Part of a small language model's weights.
Size: 8 layers, vocabulary 8192.
Each number is 128 + 32 x the weight over the matrix's rms, rounded and kept within 0 to 255. Layers, rows and columns count from 0.

# layer 5 attention value, 192x192, rms 0.0609, rows 0-137, columns 0-47
[[171 132 140  86 131 171 109 111 198 236  82 164 138 105 139 150 115 114 121 123 151 108 110 108 178 171  71 148 134 192 117 184 136 138 119  90 143 120 117 150 158  76  79 159  94 118 102 112]
 [130 133 154 120 182 122 162 111  88 165 127  89 156 117 150 126 131 143 119  89  91  80 158 155 136  85 134 113 116 117 144 117 199 123  86 114 180 148 125 156 142 128 124 116 162 184 100 133]
 [ 61 147 193 131  93 170  98 135 142 118 117 119  94 137  96 107 176 132 151  75  93 129  86 158 122 206 102 140 157 109 169 116 186  69 180  85 173  69 158 139 197 144 100  88  88 117 112  77]
 [141 114  63 117 122 129 160 112 177 162 136  80 153 127 117  98  66 126 146 110  99 128 143 192 194  86 110 159 132 148 151 133 128 148 130  86 170 114 159 135 138 134  91 120  80 137 179 196]
 [110 185 138 152 186 107 149  84 153  86 163 161 120 132 145 128 110 114 137 128 109 127 102 143  85 125  92 138 181 113 118 140  60  87 161 112 173 173 168 154 164 134 125 107 176 123 155  88]
 [151 112  75 149 141  94 178 109 144 111  84  91 143 184  39  89 157  71 123 162 121 123 156 116 120 119  99 149 139 161  79 129 127 147 102  78 124 176 136 158 199 120  74 123 110 123 119 129]
 [164  95 133 127  50 127 158 146 104  93 138 106 134 154 109 132 118 118 134 140 126  82 142 141 118 167 184 141  93 165  47  94  83 102  87 151 112 134 108  61 139 142 174 136 138 158 148 127]
 [ 73 112 105 104 195 145 124  85 153 197  91 119 136 106 108 113  88 106 130 116 149 152 131  57 117 205 135  94 112 116 148 125 179 180 152 187 132 180 137 113 155  83 149 114 103 114  60  78]
 [117 152 101  66 158 112  95  82 147  78 187 119  55 122 160  68 124 124 121 149 164  76 119 179 150 138 146  96 167 100 108  63 158 137 166 107 173  98 143 124 133 177 106 143 100 121  87 159]
 [ 75 150 174 119  98 131 111 129 146 142  64 147 189 160 197 174 157 122 173 114 118 145 139 193  95 115 109 104 147 145  90  84 102 163 145 169 164  97 206 133 177 142  95  53 108 116 147 145]
 [ 97 118 147 148 112 130 132 136 136  66 131 131 168 152 143 130 155 115  87 104 145 167 161 133 161 183 163 130 153 115 170 117 140 119 113 146 116 117  77 154 113 131 156 138  97  68 130 113]
 [130 141  64 168 136 120 157 122 103 145 134 136 102 146 112 133 122 144 165  67 140 116 123 171 135 152 124 107 163  95 137  95 124 143 162 102  87  96  91 142 117 139 134  88 114 154 101 135]
 [129 107 153  70 117 150 109 105 127 145 157 159  73 159 157 137 124 135 144 113 130 144  89 102 144 170 107 137 125  69 119 110 162  94 137 115 106 179 156 142 171 161  84 149 174 117 165 161]
 [137 191 144 147 123 152  78 172  67  99  91  99 146 128 116 118  76 157 146  95 131  34 144  67 138  85 193  89 133 174 184 162 140 151 192  47 156 108 122  82  98 117 160 105 128 121  84 123]
 [118 118 102 146 118 104  78 163  86 132 201 185 132 135 146  62 136 132  67 126 128 111 100 162 171 109 147 158 114 149  31 149 118  58 131 151 174 110 111 167 136 127 155 193 115  92  96 144]
 [132 109 129 156 138 138 130 200  88  83 155 133 124 124  99 167 146 152 118 160 149 152 187 170 123 132 155 154  98 127  88 152 132 176  78 120  57 121 132 112  97 162 161 112 110 141 116  52]
 [134 116 118 132 187 121  83  95 152 149 123 102 154 157 145 111 107 175 145 162 135 156 105 132 138 125 117 179 125 106 116 149 131 131 111 135 108  95  76 190  88 158 109 137  56 144 184 116]
 [124 116 126 109 130  89 160 128  62 119 130 135 142 103 100 126 155 128  90 106 127  98  99 107 155 160  46 156 100 113 129 144 112  76 145 140 141 136 167 129 162 101 133 118 148 105 160  54]
 [149 202 140  89 147 160 110 168 161 155 175 151 155 143 113 168 160 133 232 159 129 127 167 116 193 129 148 181 120 131  49 123  89 114 130 133 111  63 137 141  99 128 136 104 171 166 161 125]
 [105 149 172 158 157 146 107 113 163 112 129 101 143 113 102 117 137 197 141 196 125 151  82 106 186 175 122 113 166 125 138 166  79 117 123  88 166 205 131 102 106 177 139 128 128 179 112 150]
 [138 170  77 123 137 169 133 152 110 143 120 100 153 179 164 130 161 134 132 150 144  75 100 113 110 142 150 172 131  90 100 148  82 122 167 157  84 111 118 162 199 164 116 142 166  63 126 142]
 [ 88 152 121 176 103 106 174 120  28 145  73 120 182 138 165 123 125 154 151 177  76  55 130 206 108 147 100 174 195 130 141 155 156 111 125  76 149 124  99 156 110 218 170 123 159 114 133  95]
 [ 96 126 141 148  78 147 123 112 130  81  70 144 120 218 157 107 172 148 170 130 155  89 141  90 137  82 128 111  99 126 160 123 149  66 142 187 138 120 147  88  84 108 107 157 111  90 177 131]
 [125 124 155 159 119 153 176 122  95 130 125  88  73 149 122  92 146 183 112 133 135  37 151 114 106 117 109 150 121 120 104 146  84  76 102 124 136 106 150 207  63 156 129 118 117 147 158  88]
 [112 152 125 144 118 102  61  83 151 137 122 126  84 136 132 105 128  98 123  90 122 157  60 170  17 105 209 125 112  96  29  70  82  67 105 161 133 131  72 159 147 191 144 153 206 129 130 151]
 [ 92 118 114 205  71 128 128 133 125 138 110 116 185 121 110 152 106  93  94 129 102  57 109 129 140 108 119 167 172 147 127 160  90  98  75 118 230 150 124  76 117 143 146  60 126 114  89 117]
 [196 117 139 125 106 148 136 130 178  74  80 209 198 111  51 155 124 167 101 193 109  62 122 108  92 143 113 166 143 102 136 181 151  97 152 129 134 114 120 108 126 111 121 130 128 111  84 130]
 [ 89 109  98 167  67  88  85 118 137 106 103  89  75 160 107  96 155 123 103 125 141 176  64 115 102 101  96  96 164  87 122 119 129 154 101 151 190 217  39  91 127 151 134 133 125 111 143 102]
 [130 126  81 113 108 146 118  95 165 129 151 145 124 154 171 125 148 116 115 122 131 129 175 176 156 143 108 132 137 135 156  73  83 109 148 140 129 105  97  73 113 132 165 162 122 148 131 127]
 [122 128 133 205 118 143 132  87 106 117 124 109 145 157 137 136 152 130 106 108 120 102 164 168 133 156 178 148 146 108 124 115 137 173 146 117  66 139 134 141 119 160 189 145  94 111  79 112]
 [ 94 171  79 120 100 165 137  98 160 120 179 115 160 101 156  91 155 165 178 194  71 144 180 127 139 120 150 130 159 172  67 122 132   0 153 111 173 127  80 149 134 152  85 114 103 111 123 160]
 [ 61 121 129 131 120 168  92 131 108 136 216 126 112 144 108 146 152 122 184 138 132  95 130 112 131  99  88  64 154 124 109 139  90 138 151 114 121 170 156 134 123 105 122 141 124  92 104 171]
 [117 126 161 133 146  92 125 140 103 189 132 170 136 126 114 117  84 176 156 152 135 113 171 136  90 106 143 141 120 119  82 188  87 135  95 114 136 143  70  91 173  58 124 148 123  65 120 118]
 [ 98 138 112 129 215 112 108 120  78  85 116  65  58 124 149 146 102  96  93 130  78 120 156 188 181 146 169 147 138 141 209 129 113 167 139 169 150 109 164  99 108  65 140 130 102 131 120 165]
 [125  91 147 220 204  71  79  95 137 135 116 204 121 102  99 128 153 133  77 168  36 120 110 154  74 139 151 150 122  92  82 164 154 167  99 165 104 196 130 102 100 129 125 111 116  93 123 128]
 [135 144 137 153 153 135  80  78 176 137 107 111 118 130 184 167 115  84 162 220 137 113 110 122 133 124 144 122 148 123 142 232 164 167 148  48  61  64 185  80 127 113 111 187 179 147 131 106]
 [137 166 102  86 108 148 113  92 122 133 130  91 165 138 163 138 172 129 103 193  61 132  81  84  90 118 136 140 140 127 160 117 181 169 134 123  84 128 155 103 116 103 139 147  78 152 111 133]
 [123 120  87 105 106  79 125 214  77 131  47 122 142 178 112  85 131  93 161  85 149 157 173 165 152 132 152 133  84  98 103 126 147 174 109 142  79 108 157 116 139 145 120 166 172 150 135 107]
 [209 160  98 135 160 150 112  85 126 154 134 121 153 118 178 110 169  59 156 140 135 116 193 177 121 170 134  75 108 109 142  77 194  97  83 159 155 108 110 166  97 190 117 130  23 135  98 163]
 [118 128 112 119 122 152 156 184 134 139 143  97 117 126 132 113 116 118 183 143  95 156 133 132 137 114 155 118 161 140 173  77 134 149 183 128 106  82 140 117  97 142 200  72 170 113 103 134]
 [152 124  67  62  66  95 152 171 155 123 120 144 151 155 147 118 123 118 114  57 125 152 161 132 142 129 134 154 172 183 136 197 144 122 146 111  73  66 140 150 160 107 118  74  96 154 154 157]
 [110 154 141  93 112 107 103 115  98 146 199 128  40  92 133 101 170 192 149 113 146 126 161 128  90 135 125 142 180 172 144  91 117  98 166 123 122 136 163  94 118 117 111 112 100 125 101  86]
 [168 196  53 180 116  88  95 143 102 147 173 123 142  86 132  49 180 176 159 146 167 132 148 134 143 110 127  98 127 107 154 137 115 158 131 126 138 130 126 120  80 132 101 113 199  97 118 136]
 [141 115 107 118 134 145  93 148 120 172 122 111 128 133 116  96 183 138 112 138  74 146 214 177 168  91 171  74 130 108 103 148  83 168 137  94 119 164 113 133 123  87 114 170 115 133  89  82]
 [152 127 116 144 122 120 138 162  97 114 122 179 125 121 168 113  92 111 168 166 109 135 161  76  66 137 102 183  71 122  84 104 147 136 129 159 161 138 133 129 155 120 103 107 132 179  96 139]
 [168  84 107 116 153 132 103  99 139 154 122 119 179 102  95 149 127 110 104 117 173 129 168 138 117 104 114  52 116 147 153 155 158  90 132 172 192 119 120 184 109 105 104 217 185 159  97 168]
 [219 115  42  96 113 103  92 133 214 197 175 131 104 143 135  77 154  92 163 106 106 157 176 137 175 181 167 153 115 164 136 157 116 103 186 145 134 147 122 110 159  96  87 103 138 169 117  88]
 [ 86 137 124 146 130 141  95 108 160 145 136  98 104 130 102  96 154 111 114  73  94 114 130  73 123  82 146  93  89 128 116 103 104 152  90 112 118  96  95  96 171 134 156 136 127 131 123 159]
 [162 126 124 134  62 143  87 128 179 115 140 127 130 138 108  76 111 147  89 118 105 108 190 104 118  54 122 148 138  99 185 154 126  47 112 150  83 111 167 187 144 115 100 102  75 124  66 120]
 [108 148 118  76 147  61 163 127 133 108 142 109 136 138  99 103 128 115  66 120 101 156 178 143 129 112  96 128 136 147 151 166 146 147 125  94 138 130 159  92 108 145 132 168  95 150 111 157]
 [164 143  43 124 113  54 130  79  51 149 166 128  84  88 107  87 148  97 109 140 164  80 201 163 164 136 119 147 118 123  64 156 159  50 115  66 114  78 142 197 140 109 157 110 152 111 143  79]
 [156 102 118  88 172 141 140  89 137 130 149 145 156 108 106 145 127 164 136 146 180 183 146 116 149 143 152 106 147 139 168 156 158 156 218 126 161 182 126 210 128 160 155 164 106 123 142  70]
 [126 138  79 198 105 122 181 128  93 152 100 142  61  49 143 129  78  82 139  91 117  78 180 135 134 158 152  70 143 141 133 168  94 131 140 117 171 128 146 155 112 101 119 183 108 146  96 137]
 [119 150 128  74 102 105 108 177 167 140 179 135 183 131 112 126 111  54 142  98 152  87 104 147  97 166 176 126 225 175 136 119  69 162 169 157 117 162 150 116 150 161 129 137  92 125  99 113]
 [101  54 141 130 101 123 132 139 121 119 105 180 162  98  79 115 122 124 106 109 122 173  74 122  83 169  82 170 118  10 119 155 120 108 145 188 103  85 145  99 111 123 122 156 122 182  90 199]
 [118 104  68 102 159 139 161  62 161  88 144 110 180  96  99 139 139 153 107 153 109  73 183  98 149 112 165 138 170 144 157  80 127 113 122 135 103 107 136 130 151 136 180 160 153 104 115  89]
 [ 90  99  62  91 139 155 197 124 154 162  67 134 163 119 131 148  70 126  73 114 104 118 189 123 183 165 133 108 175 191 170 106 115 154 132  72 101 129 138 121 151  98 150 135 168 144  98  81]
 [ 83 102 168 187 150  98 144 137 121 117 127 140 119 119 138 138 162 124 150 136  81 161 109 171 125 149 139 115  61 109 214 109  95 149 116 156  91 160 127 194  89 114 102 137  86 119 116 176]
 [164 125  86  48 147 141 118 145 122 144 129 115 152 148 127  82 135 113 146 184 116 166  96 153 153 133 111 114 109 127  63 152 166 110  81 128 100  79  98 152  98  59 105 115 109 110 152 104]
 [122 113 107 108  63 130 150 157 134 108  99 142 121 174  52 129 162 169 175 209 179 106 186 122 130 154 176 127 166 128 118 126 108 174 180 121  97 195  90 152  75 107 121 115 144 138 120 103]
 [134  84 203  99 192 137 154 136 124  82 143 153 118  84  73 169 110 172 170 129 146 126 159 135 128 129 105 166 132 132 114 122 145  48 126 117 103 103 170 128 107 142 108 162 121 101 175 154]
 [ 81 123 146 127 106 132  92 106 100 138 105 136 124  86 111 129 116 151 140 125 199 169 118  55 151 183 143 150 129 101 141  57  98 146 153 138 144 118 116 153 155 140 121  98 125 136 114 108]
 [ 80  66 175 160 126 125 151 132 154 148 104 170 172 119  72 147 146  90 112 111 100 131 133 110 138 127 146  91 124  75 160 123 149  85 156 139 100 158  90 129  88 123 111 117 177 130 176 107]
 [ 99 126 120  99 149 180 146  99  35 159 162 192  84 133 101  82 127 170 113 119 136  99 128 129 125 127  44 102 122 136  89  97 140  97  86 124 130 157 122 186 132 124 118 119 127 118 118 159]
 [109 153 115 161 122  75  84  79 133 114  74 117 128 139 126  76 170  64 175 100 141 130 133 134 132 191 134 141 134 132 103 126 115 119 119  74  97 127 133 151 118 119 146 105 150 125 123  90]
 [152 178  88 165 109 132 156 118 197 120 105 139 144 138 135 169 168 117 154 142 161 122  93 139  54 120 134 170  71 159 178 123  84 117  91  99 128 142  82 143  62 156 138 164 130 137 185 171]
 [135  90 105 119 149 138 104 103 161  90 136  85  80 120 107 130 131 119 149 179  94  69 158 148 154  90 133  67 148 184 126  97 129  96 160 130 182 114 137 127 119 146 153 143  73 103  83 134]
 [120 141 134 166 128 117 137 172 156 151 106  96  74 138 112  73  85 154 125 122 113 149 159 106 129 122 142 189 161 119 144 126 128 108  90  89 139 166 123 195 127  43 133  79 138 131  93 138]
 [130 101 126 142 146 153 117  83  96 149  77 149 147 163 132 103 113 135 162  86 170 141 135 134 239 164 121 107 191  64 116 137  84 140 145 177 133 125  89 126 166 129 137 158 131 108 152 139]
 [ 77  88  81 109 127 175 110 122  58 144 143 111 158 105  99  91 109 124 131 132 136 122 120 133  90  89 186 112 140 179 116 145 129 107 110 150 124 117 144 148 157 147 126  80  59  89  98 157]
 [153 117 145 191 162 124 125 101 157 102 107 104 131 110  95 146 134 156 146 116 103 157 138  93 153  91 135  67  90  65 128  76 195 123 131 150 146 159 120 140 106  77  98 127 150 138 111 129]
 [111 144 142 124 128 147  66 131 142 131 132  88 100 104 149 188 104 105 135 125  77 111 105 122 102  58  86 112 144 117 104 133 104  81 113 137 172 150 183 121 100 176 107  93 124 119 108  37]
 [156 118 167 127 147 135 100  92 107  71 116  89 149 126 184 132  95 130 122 121 113 111 113 114 146 111 177  92 123 142 150 123 127  78 188 141 164 195 131 142 131  85 110 160 107 118  83 182]
 [ 67 158 133  50 102 118 110 101 168 143 132 124 108 121  84 127 110  86 162 110 117 135 171 127 168 133 152 147  95  93 135 106 203 131  83 162 139 145 187 153 111 161 140 166 133 169  86 194]
 [154 171 108 146  83 128 104 114 171 115 145 131  91 168 126  40 123 131 155 132 113  56 170 148 106  94  73 185 175 105 140  83 144 102  53 138  95 103  88 135 129 164 170  86 179  89 138 148]
 [ 87  63 175 133  86 113 150  92 115 117 201 171  99  76 156 139 122 138 102 122 166 129 152 104 146 115 127 136 130 168 150 102 189 161 145 183  82 102 127 142  72 125 177  76  56 153 173 192]
 [116 110  83 140 125 129  89 124  69 104 120 155 127 171  74 106 135 126 118 153 109 100 124 159 129 161 158  94 168 107 161 137 129 134 131 164  93 128 133 101 169 125 132  72 120 107 148 130]
 [135 159 157 100 207 241 162 120  79 191 135 122 143 115 132 156 107 148 140 117  99  95 158 121 122 106  70 104 115  66 122 152 124 107 128 127  98 108 100 122 157 125 148 130 109 188 124 156]
 [125  99 120 136 162  79 148 144 131 135 167 130  70 137 148 133 147  86 109 105 115 100 140  84 132 103  83 112  81 124 158 125 126 164 131  91 152 131 161  97 124 123 117 104 178 143 108 118]
 [ 86 106 154 104 153 149 167 113  66 116 140 126 111 141 146 146 165 107  99 144 111 153  71 125 110 156 194 133 111 142 137 104 109 101 103 159 131 113 141  61 147 165 131  84  81 110  81 128]
 [143 109 157 125 134  67 142 152 116 143 125  66 169 156 177 147 113 103  86 163  96 123  76 194 119 118 137 138 203 179 101 109 122 172 137 118 126 148 163 116 122 113 162 115 115 148 181 100]
 [187  96  89 173 150 109 180 131  78 109 153 149  99 102 173 182  94 153 100 127 184 122 133 110  98 123  89  98  88 114 118  78 136 175 181 101 115  97 204 145 172  98 138 126 134 158  98 114]
 [ 94 109  99 112 182 113 104 148 132 133 149 126 115 125 138 111 149  77 130 144 157 157  93  95 112 150  90 104 185  74 126 115 107 151 105 158 118 136 126 122 152 124  85  90 155  99 118 155]
 [195  83 160 124 102 109 135  82 131 141 117 165 204 118 132  92 116 142 141 130  75 100 104 100 111 143 180  79 160  97  87  95  94 105  92 132 148 165 156  93 100 143 103 130 166 113  82 142]
 [149 120 149 143 155 168 110 165 133 143 124 142 100 151 146  57 130 172 107 143 112 144 145 136 133 162 131 153 166 196  86 145  86 157  81  82 114 140 129 147 133  97 151 139 130  95 157 136]
 [117 115 204 139 118 143  78 126 163 153  98 121 109 107 166 106 118 131  95 111 156 162 125 127  94  95 133 151 133 111 170 109 147 164  97 100 203 134 102 116 114 128 110 103 164 129 163 132]
 [120 114 132 150 134 140  89 143  47 162 136 162 105 172 173 111 182  94 171  51 134 148 186  66 123 101 165 164 107  95 127 101  86 106 152 131  93  56  97 139 142 136 118 178 127 137 101 107]
 [ 82 131 139  80 159 122 172 116 130 137 164 121 145 155  88 148 154 130 114 196 161  84 189 124 116 156 152 141 163 104 142 129 122 151 144 123 172 120 107 129  79 143 125 149 123 149 166 134]
 [134 136 197 177 154 100 159 105 140  68 113 142 139 144  80 144 156 129 137 119 170 102 140 183 140 109 148 158 115 174 131 148 180 135 181 144 129 132  78 111  77 101 129 116 153 171 127  68]
 [123 156 132  88 104 118  98 192 106 136 101 159 147 184 139 176 145  95 141  81 187 116 127 104 132 104 133 137  76 134 127 111  80 100 125 145 139 212 159 181 168 124 128  90 135 145 157 146]
 [175 192 132 154 146 134 113 125 109 170 154 132 122 128 100 163 163 126  85 103 191 167 136 128 160 149 137 162 119 148 195 143 149 106 103 204 131  39 102 130  95 179 162 141 114 150 108 144]
 [ 90 119 104 176 118  94 185 106 119 136 153  96 147 130 145  72 135 206 106 108 138  96 124 170 129 135 171 155 133 115 156 148 151 107 124 143 171 123 153 182 109 182 153 156  95 105 184  54]
 [133 148 116  89  99  90 184 137 118 119 178 106 109 174  99 112 140 152 122 172 135 150 108  86 147 178 150 153  66 115 132 141  96 140 120 167 125 104  98 167 131 103 148 106 156 167 111 171]
 [169 127 141 169 106 132 127  74 105 143 125 108 136  88 172 117 111 101  96  87  63 104 134 105 124 157 142 159 103 122 160 195 106 123 136 114  74 155 158 169 128  19 176 115 145 111 117 161]
 [124 132 130 163  97  79 146 117 155 145 135 149  87 145 122  95 123 160 127 113 125  62  79 120  80 140 121 138 133 137 124 122 114 176 113 137 144 125 128 113 136 161 157 164  56 152  68 159]
 [138 127 127  78 130  79 147 128 181 105 126  96 107  94 103 123 133 130 153  95 104 112 170 140 105 134 107 146 134 125 113 154 133 143  66 147 133 180 147 126 181  92  89 169 161 146 177 157]
 [125 158 154 143 142 117  86  83 106 133 137 113 139  96 132 115 214 154 145 102 122 123 138 139 114 138 143 140 131 136 162  66 141 106 112 119 149 145 112 120 121 128  74 140 133  81 110 171]
 [113  93 108  44 109 113 124 140 138 126 133 130 151 147 105 147 105 168 152 103 138 127  36 139 102 139 155 161  78  83  98 117 115  88 146 142 120 102  67 107 105 117 130  90 164 105 126 122]
 [102 153 212 135 148 142 141  93 142 113 124  73  85  76 134 208 144 109 111 151 125 146 137  92  94  90  95 168 116 166 157 109 137 151 130 142 182  97 123  95 116  73  97 117 141 133  93 123]
 [123 105  92 108 130 180 126 141 111 128 162 144 135 120 117 146  73 152 119 198  99 126 123 128  57 183 189 106 109 141 159  72 146  96 111 173 180 180  73 106 100 151 142 133  72 116 142 169]
 [123 126 117  95 121 128 157 141 113  69 130 104 139 100  81 163 157 137  81  96 127 147 148 130 137 194 104 134 133 112 110 108 129 114 145  92 123 133 164 170 139 151 126 115 119 139 134  96]
 [148  83 149 135 171 150 156 152 165 115 183 138 128 126 162 101 117 108 168  89 113  91 125  70 149 171 115 153  88 109 101 144  98 136 124 117 121 121 170 143 149 159 105 116 188 171 106  94]
 [132  64 132 164 106 128 155 117 148 149 119 128  50 159 109 173 162 132 112 120 129 151 113 172  75 108 166  53 119 113 100 140 144 155 177  81 122 114 116 112  99 100 167 137 143 119  83 111]
 [143 141 165 107 133 103 154 160 110 126 109 176 143 112  81  99  70 148 165 129 163 136 106  70 133 143 152 176  97 152 122 170  93 102 141 141  71 112 139 154 182 107 177 136 116 184 147 108]
 [161 161 133  66 113 180 120 138 141 127 112  81  94 136 103 108 119 190 129 124 178 130 109 114 151  70 136 130 131 152  80 126 133 130 123 117  49 138 131 120 144 125 126 121 122 138 128 131]
 [148 133 136 112 169 113 155 147 106 118 153 126 108 123 142  98 141 136 109 108 153 154  98 102  84 131 128 111 122 107 112 164 124 181  41  82 145 104 170 101  73 126 135 130 180  89 146 168]
 [132 137  95 143 144 124 140 121 121 113 127  89 158  89 187 169 144 150  75 134 108 109 146 163 121  48 125 180 167 118 145 138  96 128 175 137 179 157 123 160 148  93 113 112 144 119 133 123]
 [207 108  87 116 131 158 161  85 139 142 105 128 157 120  95 161 164 166 138 160 117 122 130 122 137 159 187 141  89 107  76 147 151 166 114 115 143 166 119 125  99 132 131 126  91 178 168 122]
 [179  90 134 118 152 121 185 135 138 121 105 118 125 146 110 119 131 122 197 148 167 137  89 141  57 108 131 134 142 122 180  89 150 134 144 126  66 150 100 161 129 152 139 124 139 151 149 117]
 [189 136 117 111 131 129 212 153 100 129  96  45 141 148 132 144 151 123 141 135 121 134 120 145 127 126 146 127  94 114 105 152 118 113 118 104 135 111 121 158  92 187 129 145 123 175  87 124]
 [146 136 121  86 126  87 165 119 125  86  92 121 166 136 137 105 102 200 178 150 108 102 148 121 119 129  70 119 158 174 106  96 112 138 163 117 121 119 126  88 147 147 187 170 115  95 154 142]
 [168 188 149  79 135 116 116  64 137 150 126 136 110 128  72 164 143 159 100 141 162 124 121  80 155 118 102 175 207 109 131 131 139  77 144 101 129 145 130 162 142 129 117 122 135 134 154 124]
 [126 134 132  83  96  95 129 120 113 123 110 170 148 174 116 111 124 172 156 148 139  98 110 131  97 134 124 155 162 158  82 108 165 154 176 118  97 127 141 164 163 122 186 101 103  98 159  89]
 [132  93  79 125  86 115 129 168 105 113 177 153 154  92 106 146 144 168 123  96 159 121 123 106  99 136  55  92 174  77 123 189 119 137 126 120 140 132 121 124 150 145 164  65 109 148 164 178]
 [189 109 108  80 122 125 208 141 120 107 111 172 124 102 114 137 126 106 102 150 118 132 125 131 104 165  91 150 180 144  94 129  88 151  85 125 115 106 122 122 108 107 122 161 136 115  57  98]
 [155 145 144 135 150 139 103 125 139 175 178 169  87 103 130  86 138 166 143  33 183 139 166 120 116 178 126  68 159 165 130 170 130  88 138 134 115 169 197 108 188 147 144 150 107 156  89 140]
 [130 114 171 118 130 100 104 130  91 137 120 124 134 142  66 158  94 145 154 100 116  96  96 105 139  89  97 144 119 125 153  99  91 129 150  88  94 124 116 171 132 182 179 159 123 148 131 181]
 [132 119 112 123  87 164  96 136 127 150 163 115 146 151 127 119  89 117 108 113 108 105 184 117 108 135 157 128 126 109 141 113 164 163 114 127 111 142  97 103  97 130 152  97 161  90  75 160]
 [104 174  99 101 123 162  93 129  85 104 184 157 182 134 129  97 127  74 127 118 151 147 153 116 130 158  90 163  98 139 149 130 101 124 129 125 150 113  90 117 121 109  62 121 105 147 166 139]
 [130  74 112 161 146  80 145 158 133 177 161 154 116 119 145 134 124  90 162 129 146 124 124 101 231 117 156  78 126 135 164  55 134 116 182 185 120  90 116 124 158  83 184 112 129  87  42 116]
 [145 148 179 132  88 146 105 188 153 145 148 174 174  95  82 142 147 136 138 152 148 140 171 116 106  92 126 126 110 116 127 147 109 159 163 129 127 159  62 155 135 126  97 151 117  73 190 105]
 [ 65 101 111  65 102  83  83 145 134 112 119 114 137 100 142 109 119 113  82 149  85 129 126  84 133 103 154 166 162 159  94 123  92 111 187 125 101 105 133 115 122 125 142 181 150  94 127 119]
 [140 194 129 127 113 119 150 160 119 138 129  18 109 127 148 141 182 100 137  96 112 133 160  81 134 138 154 139 166 151 141 103 131 171  99 138 177 103 127 171 103 141  82  85 133  97 151 109]
 [120 150 122 114  83  86 135 110 138 109 141 121 117 154 124  92  72  75 152 178 163 184 136  97 169 148 109 141 133 120 106 122 119 160  79 117 124 118 153 149  97  70 169 156  80 126 124 146]
 [154 140 136 140 175  66 121 108 135 116 141 158 116 129 149 114 151 127 131 130 118 134 144 122 134 118 128 134  73  94 132 154 129 120 162 117 156 111 197 142 111  80 113 120 144 157 148 142]
 [139 127 167 141 133 113 118 122 158 129 105 117 139 128 117 129 135 108 110 129 113 142 150 126 158 129 109  95 112  90 116  51 138 147 170 101 117 102  92 100 179 115 124 127 153 126 120 117]
 [149  92 216 115 104 150 115  72 147 116 144 131 143 136  83 133 145 136 154 147 124  54 158 112  99 124 119 172 104 153 109 112 138 122 130  97 113 119 157 123 120 163 107 115  65  78 153 154]
 [144 119 104  97 140 153 159 178 118  60 107 165 126 132 133 172 115 148 166 117 157 103  86 191 117 108 104 113 128 174 100 133 115 109 179  95 144 101  77  50 114 148  81 118  73 104 174 142]
 [121 150  66 149 171 148 141 140 102 127  41 114 110  68 100 125  70 145 183 151 207 100 119 143 122 159 144 126  75  66  58 108 144  84  66 196 142 194 159 108 152  89 140  73 172  95  63 103]
 [167 139 102 137 111  48 160  65  88 153 145  67  93 100 148  61  99 114 159  99 165 186 103 211 129 145 141 142 100 119  71 128 112  53  61  81  86 120 124 117 102  81 147 152 143  86 111 144]
 [104 174  65 134  80 137  67  45 133 128 133 187 125 154 143 207 109  85 200 147 124  68 113 129 147 119 142 137 146 147 155 115 189 140  88 102  98 132 204  98 155 125 120 131 149 162 119 123]
 [127  66 137  79 111 153 159 140 133  96 100 166 127 120 124 134 118 182 104  66 135  88 130 103 176  79  73 113 117 111 116 111 224 148  47 137 138 145 133 149 150 149 138 142  80 127 114 102]
 [146  66 148 109  82 105 186 166 173 167 121 134  64 123 146 107 148 109  80 112 180 205 153 209 120 174 194 126 167 109 162  73 163 107 195  97  99 109  62 177  30  83 114 146 130 141 123 155]
 [194 127 165  76 182 120 109 120 102 152 141 171 164 103 100 136 199 135 196 112 126 129 167  82 129 106 108  79 208 135 141 144 141 100 134  88 154 164  79 134 132 139  99 104 148  74  93  77]
 [134  44  93  96 161  94 135 171 185 184 150 162  70 123 158 111 131 101 183 199 157  91 168 131 152 141 121 151 118 115 143 141 142 156 115 152 127  88 134 116 101 105 213  98 125 116 175 101]
 [134 119  97  72 115 102 154  71 161 131 118 140 165 112  79 198 110 193 122 147 134 131 136 114  76 134  84 117 152 111 113   4 153 123 106 146 156 188 150  90 167  97  84 167 107 116 144  93]
 [109 143 171 151  46 146 103 111 141 153  95 145 102 110  81 150 125 141 106 154 127 117 132 135 168 152 111  59 117 103 124 151 198 110  99 177 156 111 114  98  96 137 164  54 121 137  69 132]
 [129 167 212 144 110 104  67 111 167 127 184  70 134  99 132 134 144  72 182 129  90 161 113 115 163  97 158 117 111 151 166 178 166  98  85 166 102 164 199 129 157 102 204  33 160 137 129 145]]